config.toml
d_model = 128
d_mlp = 512
bias = "qkv"
init = "normal"
init_std_qkv = 0.0393
optimizer = "muon_variant"
weight_decay = 0.022
doc_mask = true
train_tokens = 153500000
steps = 4685
dataset = "wikipedia_en"
Each number is 128 + 32 x the weight over its row's rms, rounded and kept within 0 to 255. Layers, rows and columns count from 0. Numbers have three digits each. The size before them is the row's rms in percent of the matrix's.

# up: layer 3 MLP up, 512x128, rms 0.197, rows 373-425, columns 0-127
# down: layer 3 MLP down (transposed), 512x128, rms 0.0904, rows 373-424, columns 0-127
up373 090:152176201179125105099111189210152150112173105152133148108120126134077112130146151126167161149139156150109121096103149085105165084120104149108054090162145104134141108120125112196110193127113109132136111180138182147160152123130141167135087129133149094185080152139134186134082143081102134157165138128085141170083160102150172163116131128158178080153129102132135113104184192077104071110167
down373 087:142099132095172169147135128111120154162116085065106064172127143132114153115155185145114151132128158116123086134133172137156147187135177147098175105169165165150113081198182120034132142139154125125120165158127120101096116110122144109129138148094172109180174139078053100060165116163125116209148113190145142140149075133136101155096156100146159106088109140130177137142172153155180115131149
up374 091:132064129126136130140086122122144108117101138110132119111080072129163129148112146187096133175167087136143107154159130168164130193174112121067092141142178144143145130069091122120172142081117149121182177077095069140085118137103098139163090136096183166084117151214143127140131182123154158150119089071126112089132110180146103140128158186098107108120126084133172084116176172185118090078119
down374 087:143221143108095127152160094149159112126142079123082094116181163066106146089173116112129099087084082135090092196119110093112113137159110115137145099169147141161161148123127112106090113082129162136177082109122132084111160137141220104178100201104111143056144152138115092158049126143104139052078116095121107172116144111138144121122143096136116172148147146123134133089109119099121128196109
up375 097:122117064146116080208143083093093146141077140150154085145110193192111121097107103134168120138131150094077056094132104118124128113107169170174070184126120162156164177144131179073138110146157169102150138069105119134115161203186117162152152109143118129117099126135151112143108146107176078138121147091060111124123122126154140163139127110138135110122116100114093178121141091177130144138224
down375 118:174128109181110110158155125168118160122084129124132102133185159149182143121122140120191160134148106144107074109085133146142090104139091137140054129095102114139130191164107119083141051112055087131168161164135144098153176152201065161125151132086147084074131127151075124106108103107140120196153115166106116110092159117164170171135129125116164131145163019121131126146128110122153118118167
up376 100:095076120103143126142050171126146112140139103146151147128100108128069048156122062121091163128114102118089170105095115125113204094090093095135120123088139136065148180149105204082140142154137075089113169164112080129149139097141115121120110143063197175136097086118138110109154122163109116128106178178069117134123108106046164113150107172170185121119148133147123136099118128115133123180126
down376 086:121109126133149193091155154146136126117119160180161147076168068106112203120135132130140147120060103141152071132141170149093139093159164125143164150111137183137159088144129110135120182145078199080115151091082164131132119138085110185191141117139076225110115140098092118129097150131168156131158135116117135156118155135173098118094115133150132122089098220159087143126097131193142155146082
up377 091:176107099172145134146095118155123103150092085134085127152099176110117121093093133133158165127122093157132119090055139116132099128166171137139131162134119131171186096172138157141145060093163113171165076174130088065142173093134069165087107150107126136104123129070171107150126157128075142128139111176162122134091088225091143144169058135137062130080150147109103138065119096155123154113137
down377 089:167198062144170162065103114146144089063133150140088114123159074141133190135186118145105100092112127095149214118153079135162157169119114116138119144118057112082116200136182098117106150116144118127086111111116045133139121129149120089126164118167140098170184107101162144168078183150125101140134120123112182135142124114069109150117182132129148179157113152084175126158141101124123122140102
up378 090:132163196132182140154112128090156084093152108210105170128104079126112173162157190122114123079138137193105113147120170109109157107077083168143152178108057089104121220141162098157156132155152113149168143144131120175146090136154121130124099126158075121121134083141142129131052103124170109138189135176140090128106100106160174161101183090147171130140126108133138133136098148155156073137100
down378 109:139101114097216112130128131095178138172110122186072090153142094151168134150161113134138147050167109126130093168136107119126129154124074139164138115161097136117127155131114177147183122154110102144140136212098138124179122126178157092108111117106139124116133112116141127156148094097172092105135141189081147064076097194145162120051129165214134141157153063155147164161173120099156114104126
up379 091:122107104142147125096167111123115117137182135162076125171098066160090116150113182155076165127108180205128085162132101155125085136111054135133161069139136130156137113124148102049110111117133149124139071124136103121103167088106052164107154178109172095136124105094147118115125139127111120111124106225055128151149095158151111198135125112158064119155121103089152178176101121138094104134116
down379 093:109089111130103141106135128103121127092070117142113094077113181102071141060134118114093129143150124141100117139113062161069107086144135137102109164140085177134136199110101130069127166179149153130112153083152079119125120169095144128176139117138114160102150160126164163093192142094109148190108099070130146170127084101116120161165100092128208184110151241108146114137127111132151126102101
up380 103:158187148099149114176104154146086100169129129158121149135139210147136132148073157123075172097120099142101113088129126132174140140151139121133133135142183123098118159103143146109148158123130123112209194151146137125113174136177131118172114136078095108151126087139168135140130159160175088099086196113114115105078111135125107163177076124136181107183158116131063153136091068217178099082092
down380 107:131170137134171149122113093089135105161125115144149121055110202197086194146126198133094144146116129090093098095154136197158090120114106151148127129144060118091125179115062144102136187173132098085145144144055111150076135085139172163163171157115127144147130144173161109158133167113130114114129144117155136139092132154138140159147083149100172163082112190096128154137154147108208155095111
up381 098:178218145130090140084102064108144116110140185135097115151120122155136088126134170154120108244127121162109120172080089109105138195097080075110153101134119096129088170090139148133152122135103153119105130163141158109127144120103149147116093086120151077133158101110182142107154085121192118156129112113109098071178159113144127122174070114155152106153097138168117193135069167148139122070135
down381 093:100167063131113197144134163168091104142067135144120117110145128136093132078117111066095111141085145109118080112150094111126092113141122175180161185127156150183159159104047142140099188119165178109128146095115088131101122116080103124127058123111154128133070100098170117121174159133129115209167100172104118112121105144116108100112188144171117176044145154130143128158121119149073132120157
up382 089:070132085130156174121125153082136112106170145135139111133162095149193113171112138148158165087112167117081147098171146123070136154115042117087084116117099144160187151179129120127156136084111151133113098077106130095142107182033140191107154163163191143103158144131145167118173109130080142103149137135120177199145158102113165131140122116166196126146125138121169144129090127127183144072146
down382 100:145100145135101068122130087198152157110114111123130093146149144093113175087147133118044134136161076100124094155101118111124101097147175165115177157137175125074076117111093134124090207100111121094153122201151162119138168092151108063134113106094106132137128128134064093095064196128148109113146163127145068123113074167150148149109220125109073168109127095146137105146121117121095102141120
up383 099:105131101148120135134096143073156153132120116148084074151074104119128142130070154186108158120140110172109089115098153137088158149094154156179141102116042106123197108157172079068092086113133142127148183096164106095139145088131102116122178078133108122111109091153204096149095153120107097078081178131112163124163134155112152109091112146111111147099069088097113107116038149126184107162148
down383 092:158131189122136139102098125124085147095145123098106113161098185109141119168096182110109135076177175117128144241140176157121175117123114143094091151105132094175135125117135125135149145135114126063109122069060134132099139053166084106092146102087118142122100144150115116103111084096080169162113203104137120122157147109128119127144127120059161144132127028130137093083148073105152158102117
up384 105:189154128188114095169082155079116100090121122111136117082092143085094127116101122085094145097123108147094122170152181156152174104126168117122127121155130116130123117134163126098115111132124187116128109185122141189111055220139164111075157118092103107146146131165107149148172108102112103100062117159103181095140110128145122113130185143146130079216048102130053099122131156133090092131106
down384 092:113099113144099151128076164164126084152177110153166155083166102093090204121091119111100104154192124117114144155171199177075131120133152117089125115085128105125142102152109093116105106139134115154123123176143123161100110166115160066130119084096107062177147178170071169143164151109122072118116188150126190122148098129169107093132126110153147116213119077109068127122147136131146101061113
up385 096:122126090080190126161127130102151128092142125170089153153125167122122085102087115083146161101090102140151149065135156159120099158117121072141122174227154032132097103081169175105158123111145110090145077145102143104086163111114143157132123134098173171126080133153131121097179137121168121182156123095114104140164199143140155153151143098147109139193025106130122108128097123118127102152107
down385 099:116116124133079114153151142136164110124186113102118096133110173146132092123160158114156144076093158163140147150145123149128112113164081099185083101117215052110153068122159138091137137147126150136156042136061125131092222100134119113117129136070099122106119142155172166085121123081154104131093162073154111103108171156117160158143148114165127080159139025130112098118127119091101107143157
up386 099:119101120140131125103136103107116167171096151080110088141126144151074098117068164161166150112181130148157079084119132149178075169196117081160136131082121097075112111122137082172159077148099147145140119095148156118089167092123114111178156133106152115126077131073166165140170070115099091141156171089056045137127143145125151088098100131121168116153105130105145120212098180101148150153120
down386 096:174167130068059065168145131051115135123159136136086116121132177067101203106111128131128117124137150114131132116111145108132119115163091116114099161193132108135124161158159144077115144123129140093101112110161121119172136220102117123147123201116106118171147094083161151177141093102101099120111115133095151082150144073148118108162147130143136108080160134173034159103127121166109149190060
up387 097:103114114149125120181078136128144090108114147142128140132111123055169139163142147103107126165158135086118110133093080100159153195141168125136152106174121098092108122136132171134129103180079099102123087142108124148101124084120132180170064157105142164138181162144082165097153158091124087100177154161103134100099138145086066103164158146104090184163091127144167084142216050165173087122086
down387 090:134177138109092119032113146199134157057163148112209116109128125100146098112097147117149162172132142124150135137145142074132200128141132192156160061130207141115113138121145137085174109165150121125053115119140144156134128110069132086124113103098129136171112103107167132115130122136076162157081124184121061144125136111132155122070128134127157115114096149120073167082117116124126179154194
up388 106:131129154181132116096154186102185099120133148122146125110125091160115088126155068102188109105157112158126138111150159108106188142092127099154156162115156160126088116105152154181096152142117150173173141171126167179146199114100184121135166119129101223117138131170164185107206091131139106084082062119120128094089130152117137124116155188164139073120127139146121114136212155100153089127140
down388 114:147172117134120174136105145137111109173062150108125101093105106195074165110122102154140124159141121134146181102082129120127160128130181131140146137179132111132147071184183156137102115132138101144115170180158145168147182142132136098083140074154121164070191126220132163098128136133169132127083147172093093115043132141077101128117055097181113139138145097058113103123126100085127154104132
up389 090:205127103080158135162088086110125114108060149092157113141137120123100122159173149160133100100214124144105141097123101128142113126159129097113148067103167087126147133054122169118164126111144130123203122111172066078179109100119114171086112098133152113153043162191109108087119100097099153108142139134104132033087138150129121106140146135140177102132148136127125090168070092143111170154148
down389 112:114111083128139138154119086109184117081164110144103104117152096111151129139096099097058183127096115122107138140194109148133107141118062039116073087144109122122180121130159170086123036114109106124114192132109134109123157121096127082091086163168121125127139110126133157174089120095092116114139072098143173080166143102145103166158117112174114143115124008120108134159165131095156115163141
up390 096:104147073163148099186138174145120134124164136145104119144088181154102120111182125165130074163110115101117140116115059078152093097095177120080085140172139098072141106121133111130107108089108190119146143074174170128129120132138159110132110108133149080100127128121168141133104053069123053131164144088123064121135076185141158155111129132120104140139110150152215092154161088198163160143151
down390 101:105114093151120171168127147201132143133130174154117138140182192131147127128186149146155150107078134180119119135153118129168070147108077074122093166155103115138095167141068101139111120177084162099151114101156191099134090114159136142167089132141132118098130084088173109072142065114098065165135153091110150117075152152126114157130208066171092109094157189122164122119114145142103163126082
up391 107:055111098171124092116113137131119098142136143164083111159147149170128112138142062135151177080123134151202133103109151102129198082128116115119141186129132124147128136190127154144174199114169153123103111129120141122064165131125127096108157099184067132105153114063136146168113187083091141127131089207145145141107183096177054112091103146128125087161107100090134123127107146065093121162147
down391 106:190105181140148126175103157058137130126145171154169186145100132099149122187080119152097138132101149132130133150073112146066127175114139108145159104098181099170138148070091179151168139096117166102148073094058145062120077119160097128127104068071131143160144123117143097180185091169117164105116137146110128106128051124103109160151138121160120085105127155122110109123162117151059141091136
up392 089:133096106130124078160163112132148093078139204190148170126096184131168125135135067157103148177149067115141124088103109086177116102081148108107127135187183108094123091156112130098150105123129111166181130112114136158161149142172215141109129163108125141104095106161206091078105081144110140076122106164155156066107151125110125129130157139139157136110122159144147089154112118129215174183139
down392 089:140137139158111122145135162118136159192125198111179162099099187107183144136105103159092138163111171112111131114070134147130143161081160133131174147156141151108205077074056133080176191132098129166132107106155141135152195117120220093133102132196099154149112097095112125128147176122153199163089107132139163118149147171124132103133171167074100142090141150097122113138147160128133143099151
up393 099:130123120158146104136116167112110072171121096150133149146104139099139139146171133133150178108172095089213138154065175130118142168092146088125118149140093169157125153136190126084167147069133121140148094141147096085163144126124121136097123122129143108141087130159180142214106127179129125083101177190155087109103168093093194064143168151128158160088198115100139184150184078125154137136146
down393 101:070116130112179130089118161113129110147084155177136149172132189171130163097100095148087148146183092158230096156121125125114164165133120134147176104093117088065090089123109061101163145130162199163148124130115123074117141096100131097168159063116143131172142137125094161138152154128123131102156141130089140101106138134125131157138224128175129120100126157151128178122149065095166177094162
up394 104:136118116142129116076097102162168102138151105131141131145170109112185144210143119130105056126088170141159102101104114083102124176155117099139154126071156093086108144163083141152136102154178112105169133179066066083197115100212197101114134095157123119136082190102111081167113130114175107104144111094115098093172101162121127179140131145117129090096112133190133095154132132105121078108129
down394 108:132162159132075151157121106117161086099142124117182193117106138142178137117175125110094120178105114154143120105126141137162154139123140127130158095104176110083097143143134154175209122121135064114136096156080137062174136108158152116153150111160163129084134124119161131141180151204139156107099144164075070151142117098168122104133077155042101108145091038132060086122125083146087125098149
up395 102:156115178142128098113058168027125078138097118134196172104105119135171098157128087153166111101179104146100168192096146138150127174056120084060162139120118148162127133116118121135133142165144110071136180139195096122131135124140110144082123103084152174128162103156129054150138106126185103104140133086167126118171134107116163183088153155142151137097121128089162119142121159148154068104152
down395 100:149133137119056057072167098137092201135152165120115125092090168136185085095069130182164147150124158132151147183145073140158096143147084135096104159117138094128116120120102085142146104128177154140072049126119164137185148147142098129130132197128105092143132063145147114078132084127140169089122141136135141157111093161162170124132099093159103103167145147151144117067130174083155177158100
up396 101:136178073158162145147125142154119119110147120143128102128151140098111125143193095110092103079176108125126164128109172131143082167125133148119101144097121116221096047118147245090152091141152097133160130122135117146138161157188141154127092151164159134132158120128132126109113116115151197130122143147183096114147152117200113130168078085105133069164098172142072113135171106153112085205132
down396 099:075159095102153106133158094140204101190135103178070126109122115095070140151165145177110139171108145101163124128072110119138095164123144134097144105093136155133177062081122140171122092117170141143122161088173137179171108123082120114122109097130165220129096119137156034114160102122117157142126092089096131147148161125192107093141124070153167083136157109098137151158099163121091082135130
up397 102:105101128082131088139130173212136116060046156165106130131124107123143148123156174116108139091139083138139102119172163093128101137082078156145131142179114093190116091175135109123118150119110167146163112156136131189163107167126137114149078087134140131119078146075154102137131148085141117129093119184167172131126187205112135139181150133160152134111148101154194185074087095113177082117141
down397 092:108157114113070083086145145181150075094129156148089104070148107092130112197174179150156166122071073153125089103135121061060135154090174146082106125142106129174126050118119135155098141111068175129145134124153152117114143183126125107176072136133144193138077138123132084130113128093148164140080150184135102149126124151070117134176176107110131160122088109111151096117121151078138144174125
up398 107:138129105147102114126145145164114123062137148131103086070118146105139106120148118135147078177117120148129130135101093157174144226124118190122107144140091129106138101123143123167128153110212107142136088145094160203135194130135208081168074074116089085167082124146134160170164152111185101106147154137167101114200155108096163131114076176101173109158107129173098134153096118128122094124154
down398 110:132132141137127117140119087135164135090150094099193113177085174154170068176101141142187128111116134142130175087152132139143070181168089149137139190119101067138127121099120173138167101057150143164161149179116173108086138153184165124145137123079080168046142135153086112125107212087083166123118094117116148134181108190146173080148104140142153128127133072124115122125109134153137129121149
up399 101:043075136153163128162148124142160155106173130124115151104143159143127152134125126090174068099142125140098180065171103175077123078120196124071129120160119151180190118174090141118138142128114143075200139126134210092166139187112125175154108130155101099155160113109155140133147064138123195113119142176144146129112174097127101148145143147117127099089123125138172060139141156137130154177167
down399 090:086101169115151168097165116157115103123169149102116133145132091104096207133103097195173150091090152067160135137125118157116101123123167119085151080120120145148146152159108092099121113170065092106071115092153178115118124087072188169158103108115077103130090119166139182143150134128122126160153130065145188179139131128111162133163109153120122119040157205128089149138116147111110201112120
up400 106:182093152116117117143111127104167128165207078137081140150112135123109130073144110135031111130185105127120109140142143147141117151130146142140225143183081137148136100136108198091113091098098112140178069118121083161132121149155170102090074129146167158122120161172151151055138186126144167140130123095158117158145142067198116100092141131161109116146110059150114106139131141148084130112079
down400 103:125195075093128164131112113102082207156129129142135103149118170148061170123106122138180149161067141144134167085083150131132166079147161155127114178117121098196162122127109113090162149106131122093101087145115155117201141165074125105131116130139088152184105121105160183174141143159178140131197110102143081104144119086140165115124150146111131141153138182148067084152136181192098081124129
up401 100:116167097088160065178125113132090097120151103173174151096126134165133176129097102162140169121091119135153114116187170158094103169120158126158157038144142152147123123079139187152136099113133140119105078127128115156140137131166183142072120076103153131125101151129123144133143159079078073117148162120116142141056129146078130146159145076174097167122121115159121161103055142093173090204195
down401 095:105143145136167143111125157143095148148167117123128164105130115136123117124054138155174126146085089082151117140183132136152178116140129176094180189180119169093169078142132114129118173115129118171093107099079083101099124101153107095202122153078096156151125100145125034073154157120135209166179115122157080182159090118140122166180150130104153124099101107134154108145090160169111093111186
up402 099:117131109143080124207053129134129096135117100150112106119185207134164147100156186137125144109105125110123138115121105100097139125218199151161046164141140106145151158145184176138141164114102122076167105093077115170134117138102101107150081128114190134111143142119083133115098142159103134165142120109121086116071119140097145137189123167149071199101070126135187150121123167140114112103127
down402 110:133162149141151093134152160134088136098153132106137081148134116122098139091096086153102153102169100139092149160068123131107134113183087112148127118171107144080125182122098125127122116134124148144159135150187128100154128131179093075202122102138093153142134155109211150125177094140152103121155184104126138170184139158083096120134141103102116054074157210109125097131095182137126026195144
up403 099:117111170151154132172098160167141146174143100114082130117139090124129078100147057147114123172121072158130193050146144147131227055144122131181165194144139154101074130094139137137134112134116104211154130160123108111146135126141176157160092191160135139111110142135151077103129115121120082170157180159154097174095106094161123116066077123158154104122141136123174079125147111113131121148102
down403 092:096094201117154201135172187079105159177117166155166099109145105092157137119131104128133145151130136147147108134167084157048116110117087090109116164124117114146153094146122104104092110113129197131079118134128174127111111119093115142170101140101099118099161174150070114142137136111144153144135182165065151129136150162061116180109125115092170085114069118162125135172121136215130217113098
up404 099:143177126115119090132109133174083099145177123113104084153158118109142080114097115066068156136120157140144103123132110113217157091064160084127156104136162097122116111103134134114136074164168119089159057118111157129133150108163148135162078126124132142136130104063167221155092155066156118071141173133140103140189127080107155128128068111134122133125121113157094079109089160079178106140076
down404 101:133148120104124193162102067133180109120135111117087159193091063108162128137072052105174078138129159127152117173139126139129120152124114122109151148165091108171144174129168133181151097201123132105115109134129133151136172099200102137115188174155170153124106130107126158156143157106144096122159185107096099125164091147111204138134138176129177133116108163055099116143140063180173136112129
up405 104:127130186111145107148166117127184053069122140113155083106209062139136129189178102134120152086121137087085131107160112170182139146173146048160141102121147103115167172109170131108125147163172098111108135162139167133121109138103139112078103144178148181126151107118167120093138089097105098069116165115090137126118158076147125138186160132127172133145129107148071092123152201145185095119121
down405 105:174063153137133161103155072155211135083174084129157090065180155108133121149122088154097154154108119097154131114100128158159189144108172090132119140094133167169127173135117099110197117114144173152115165138153112109130107116090148123117161141105129097170174063167192108134116133146167115082117165137148136186087105148090165121098142125106140094126084118146069136070121170156137081119206
up406 101:158114126072155118144096144122155075087129137163086134125161134148174091082130149093190180090111154077134118136127113122133127102073125088126102132172060121109171199135139104094115087185137121119122115123077149084129150118130073161132231128187178129086120134105149073133095090158115128132160127117119087156165118167048150117147172145144100113136092158134149163132137131088159184069166
down406 095:153130106125116172130101135165119141096108075108065174079112123042104117148112166147170126164142144116132108108115135113120131141142071110102103097170086096133175090136135120170148157150158119141188119110169106123163138148040131134151140152102170127119147129171159116127118081146129117143182113103087134135151110174061071127066093155113150037184106057113116090052141140170132154098154
up407 098:139132168044147103157123115177087176168154166140112148132119118177114150172161085174167158149131135128135120163103151110149114118092097084148103076129135048139120059093126104152153114123110163196107150178157153103128127086093122068129139107098072142109103130112155163164163163141112047127061110129085110098118123175154160128111208190188104157113166104129132114128097139108110125154101
down407 103:152108125103114152101141141192172137141138170166059147116125139114189116119172121119089134201140179146142163149122112161122160107097118105183141189142138124139158141116138090117144114099125149101132151156120105121084081098122141069094146142196111208096098113121119091114173133194139085134061060109139108114074154170158143090120177153143155156078176067114105142174150115177098085161104
up408 097:114174141155131106141151182140140136089125153113082101145158163132098102151063092130106139145130128132087143161123133160155110098071174125116154168153093140137121024103101137154175007129136052123146145101106142103199132126119131105115054147115096141143116169122129225090107134087111130116144144090074150083132099109146126125112168150095132089097084146111168145125120139170142156102169
down408 090:116119123121156157096143147140117190102116146134137163092142080122084196168115121113134170149138157163208139124079189134073169112115168095167151079137163076148091109109142120115165149093130084163062130131159126174169145130123182103147096148109148116183138113174079122133135195149104161150120096115084151107181079083108132112115153171138184062076112180102143153101129164166168153135124
up409 105:137113122157112158141186091105180123159089135129135127113151176207119078140158066156179161148103166139120138123134141125070145125169104095136128114106086155151102083148101158131172128172100167083091147115105126125154189096113138105201101131200111157066153076114082174144179136185158098124121163100107126120103187166105128061142144113107088102142139103079143074120154134134100066117111
down409 096:194147160153164131116176164102125132154089130104124116111130130139062142126155069129111107150166120093073105130109163149098099145123146105141111156106171155151190165119138125058069092124162100105086121108176115195159107087074107156099128152171114174133127093088063173154139145109144088162138189172137115130164087126157079137174135101062085090195114104104110171065139136148119110148126
up410 103:088092102159125101128122097135162085182114116135143190172177159104071125192135138117143145075139119115151145139102131106080132161072142152115143125140121123125075164191167107135111144159143065155184166153165150158090149097172203213111100159154082160119129116124067082128131140123192149136155114122092121148139128123197148115098144094175086179118123091105120089109164105084149074120116
down410 106:100116155114101060124097111119178107156141091115128137126126096161067132169102150134100135160202099192138154196140098141131082166107121157131140105149166142164086087069116160144067120124141135159176149111154190093068116102147126120070169125110108135124194084168121192062057119113162142157148149157128095092092140111158139100128138105161105105186100165129099084111154152132174153102114
up411 098:146128132188119080142180120109146175072157122137077074099136182118176139104183153107225144169147103136127054166073091123153110121085171133079120097148160126096111122156163141128119108105162153105145131157107109136071121163128161122115107190111169146163152147153119177112169108103156123121192121145134047152127173108158137133118070085122129126099136078168111117096152166157143109061132
down411 094:124154142195210161146116135113130114081127088125116118117137104124174054077162106133161143165136134068142148109078166103120139124098157126128165137102160111069093179130154116094147139066118139084107089092171116131107137105154132101138132197151156154161174185145123146078159095089142109134168106146093099140118193105151156098156124093126124142140151106150155212130131186177047095132175
up412 096:155093180135143149175136121118158126077130151082161134133195182145117150080165124165130113112107162080103111137100141130115134130136124096143065154125113113049181139174182178172178142188168145094129093145114115135050153099124153152127128150096084143062124157135138109073111142187108169130095138113119144117106152100193109170106142088179089124129083073157107095164204120104140110115125
down412 097:141132174177087164114105099118054194085129114109185132145107111131125102106132123135138117163146184115125126168107138136190106136166103087125087181154079158089149111142126155094204164147112101074125155167126141115146111185195109091063144098103159142098113143091134101105064164160103099150160146091156089138104095167168164175104107135145144170049106065105115138160173131117130117141110
up413 085:089105114103130104124068079125145106149074132138141144132140117175128169158171148173099057087126164130120103107141081158167137171102064178080132111117063098134125160123125175151145178170128138129181136137145106077140084150145168186116153193140079086082114086143185084187120090158132151144157161167098051128116126132144149125157129184121139131061128124166134146148196133114144116108121
down413 104:141171108171152142128113116118133121112102137104089110109131138177131115189126089154161123125145161133108116110153092121136107169125062087115144131103093101149087132172090210156187087123123075143155173177123171109165148131203157126109126159147126170111168089125153087193126097143142112098156121203109118093124165115116150132124159181118108110144130000153171077150122157136112087121146
up414 097:125111109139062105096108102098179140156164150107082113132149124125064142145136100162123088069179114101101090139117117132141133112156131084125103093115067093157119094134081175109107111178161166123124171144122124135133073127164087108170143152120142050085098103217182085170183099127139133158116116077118135102132123155136106100160142128095060132199099166081150129200189128160131112131118
down414 096:121121152165108069165124114171138132119121116105132095154147054057140149117149110164109121120142050075105089087144122107123160138118124167124079098129170139164109089070107160121124126123165176210145086121122117072146117130177126107142160165102113129049130136150136135141152107119134057146068116129103171137122082092137146072178129145112074096185154098100130203161128121089119199140127
up415 098:158204114111130123142186115172087083132151158133110061112153106144074110120171111202126132167145119132112188148170138156117153093095117072138068143119131083127168094136129116135129130077098114171105108121122146107090120059116122084057107134160168122195150174105175122148100091151164125151089096205145151130184135102143093138103130142175153109141122144103085166155133201142087101107107
down415 097:187131113122122133120110138173116151133089115116111080087187132133159090186134133150141171180156149100123103165171156157131177139168167164131089100106152107143117078130120102056145166168135142113102149159075099133130112202174094136114153146174144177105126145145194164098075151102153191157125063138123087154151085110116103159112152169113135204116111093124148102038093110107092108145132
up416 109:136108093169107177121062136118162135096147205143124153032146224148140122098126137093119088091143118107093130151108144137121145135195132096147080115176168118115189155095160129160135049172129124183124117142079162117135163078102110104113189128084150155139127122134154115136123123122140156136129136172171141183125111108098148104113132100178078090091071191126145170112123132161169098150142
down416 102:163117132124127198128141122149154117150131115114127155113109138078095103097118155098093103060151106087150172126110126149075129111156120125094129117124143138162127145116185135155169106085132117130073162127065118060093116180135162125109103154129150076136144106000134092128072158139103181102133119150135106113128012130119169090148108156188122143125123138120103088064086122095093151159101
up417 107:085131161105082118142146133068145156140160154136102159168141141147160106131141168103191145053214135057095166127141134091094129138114107137107182120060099086142115094129083108170088152138104165121150180086152135141130121060114192110100106076149093153095119127138144191162183077149150171163158105131137119099158116174119162123098154126084158097123103120081147123173160139136114063108141
down417 100:166104141139105145117161089141069198125106133085159115141175161150154130103108141099138183146122085115178128157126088109121079039157130172099106159102112140113088141171174138106072108128171094138109162117103133103118139081071159110122065152156091122136148121158139154057104156183137105068140139121148143142128092138100173143116073113127131135185069164084143141053131165117104183141069
up418 093:140151155107188154134165121129143107106159131113096146191108146125122153119117194098120140121132128113135105145094123168140093162122158136141110166080125153150166188148116062070159118071061099167148111092095135127123232146142090121096125166157105095092120114093156157083071146092129154118168163099107185106090084099095166162116143131151087175107186124089145148206103148105110184104128
down418 086:082185068149175129115135141119103090119125116132121137192141144064169145120097158155171094096129159132120107177129122102118158112104131125078124065126105141101179153054114110083087122090161135111138134119140036091092135139106152137163123102160093105176135105105056156131138160099109135121130120118126115114146099149120133064040140080144087136177164042146153107146113117151202148090118
up419 102:140146102060146093124147175146087111139104138152183150124154129128131137152169112148136087172139115152090048123145136159129165163171099113105153051148179089093104118176125100149113104104156134085167105139118132102078172116077129172089148132116166095144118135164057133008171139080172124115154168093092138115112124114136153152201136143118107107168158111140095160123114140115164107067169
down419 106:161164139176092092119066147115154147140149065076147164120123136087076124136084064109165148134098150076132099131139125121109163127153100148135111148139083111102126116167173141113168197074080189127133107083110108133184090131121114088186144133188091150136104114161131121124103169206138090094189132140125162180131095172131190156126135129138185169096170171140150140128091108149151172129175
up420 105:146108079180132146145079124187115118074123176107152144120165122193137113113083180107126103146109132098113163141158164162023196177151092171097080112112151123081208162179067167127106101140141141172099156151161138100126117144119148137124114118056163118135127129171142104165135130138100102152103122160105099106092119145117092129124164160073129154162066139121186151156153146113160113171090
down420 099:150091123160132146112128169144190142194133158148140156170118137095109159089141140162085155090135103147200151082085094040131158065135104116119129131161144111079138139116120125166050118095119143121138064154137134113150128151153158150214159112119127138106130091052117116076113158083129109095137092122146101161178098083121132143117160142120162058086205145175157105118093155090145113110117
up421 100:145106096167076073088144177138096060163146116080115185126123136117107135200132108119143112121164118170128123143145153096128156087119089114056135114100115157167097207150181119143163115209195106139142122163122117116168157143198122134154135131121126129109063094098085114159174103121108100154122138158133078085176160153136194114130162113118075096103161175186131177116103135121117108136102
down421 087:152096121162146185117144120143112116109192107091139151103154190098114149186104140169186105142157125110150144168113118117153153090136138150114121082132120140120116144150142194095157155180173147126113145123124117169092116179076137139172117113105178089135079145051024192118083150151097128171114187131129151189109082101160168151164149153153100101136139163153136099083161163158094174151154
up422 097:153101172132140123196144097174082095101148128140072090148187137156100072145150150110126178138132110115117106079082077178181122143070134128167145131126070147137141082118128150086114174158069162126138116142137144090097102136191153133161093133081120097141139119161093198081132117126097151183200103093172178081104067179104146151145096138141061157136109139166118148103103127121132119165132
down422 093:135126197109149111107144120156169105086075121124070161118128157090120097129135131072151162224127140144118134059091075132115069143062126121176141171137127130172154115096087158164096172151123118100090174072141167093126127163117165152179147140154131113141201130152060143093091133144111119152167136080182187092145108116155163145175116083135153117111106144171097095131098159144124169149128
up423 104:116126031165153096151120121063119186153099125125131112131145106157138124145126108133101066132152067104115116124101079138147062146124068148117111124065137142121105121122201135174146114089149213080112160129175129159119135086144180130146120073152109154132131106113134160115141080105101116069085134140114149156095118164179124156162204165146141070116140111117097129116119195121130144052094
down423 120:118073078184133063176127097123094151066043101123147074173116099176122149195129121161098131131171129151112090125132155111105078113129118123148091134090149071169147102168127157177153087128153112123120112181128127149130130108120161117081083088090142106163161144127124155198174068080153134117116167127143158119116128217177116124106137152099151156130144054102109123154104143082143117123168
up424 094:168152113113094137117135082167193190138134146066159183073105139148122093122100156119131083163106122184143105216113090143135120157138084113112127184099148100109171083143136112190185146090106119099137138161113149152129152130160150114072094133188125122145071141133164103156182110142163194109134078103134110077159220156147151176142141129091117093103125107127112110124108128179139123083095
down424 101:182181156072162132158077076140068154154122140095104138099097163127152164152116108182126119147168128074123103187118173107164173147126103161141097132116101155156174067115105161148177098070136107080143169096182127072064107134121082160116145104151126133107098112134121146157122058180164102166169060138119060140101144099148149196171107158133110104098146140168107133143147139150121126120103
up425 095:148115157109089101109106205144095107100149116127157082127128127171072114106163128135167130110136123150087146127128126126083134105014070093115086135175111087120111103170114147153125136084154141154097104165097144195136062108124119107180080151112127093101129166090162135112153116125110147161050131178124156149073156086156110166131137169130180200126145119123162100145142077125069080099102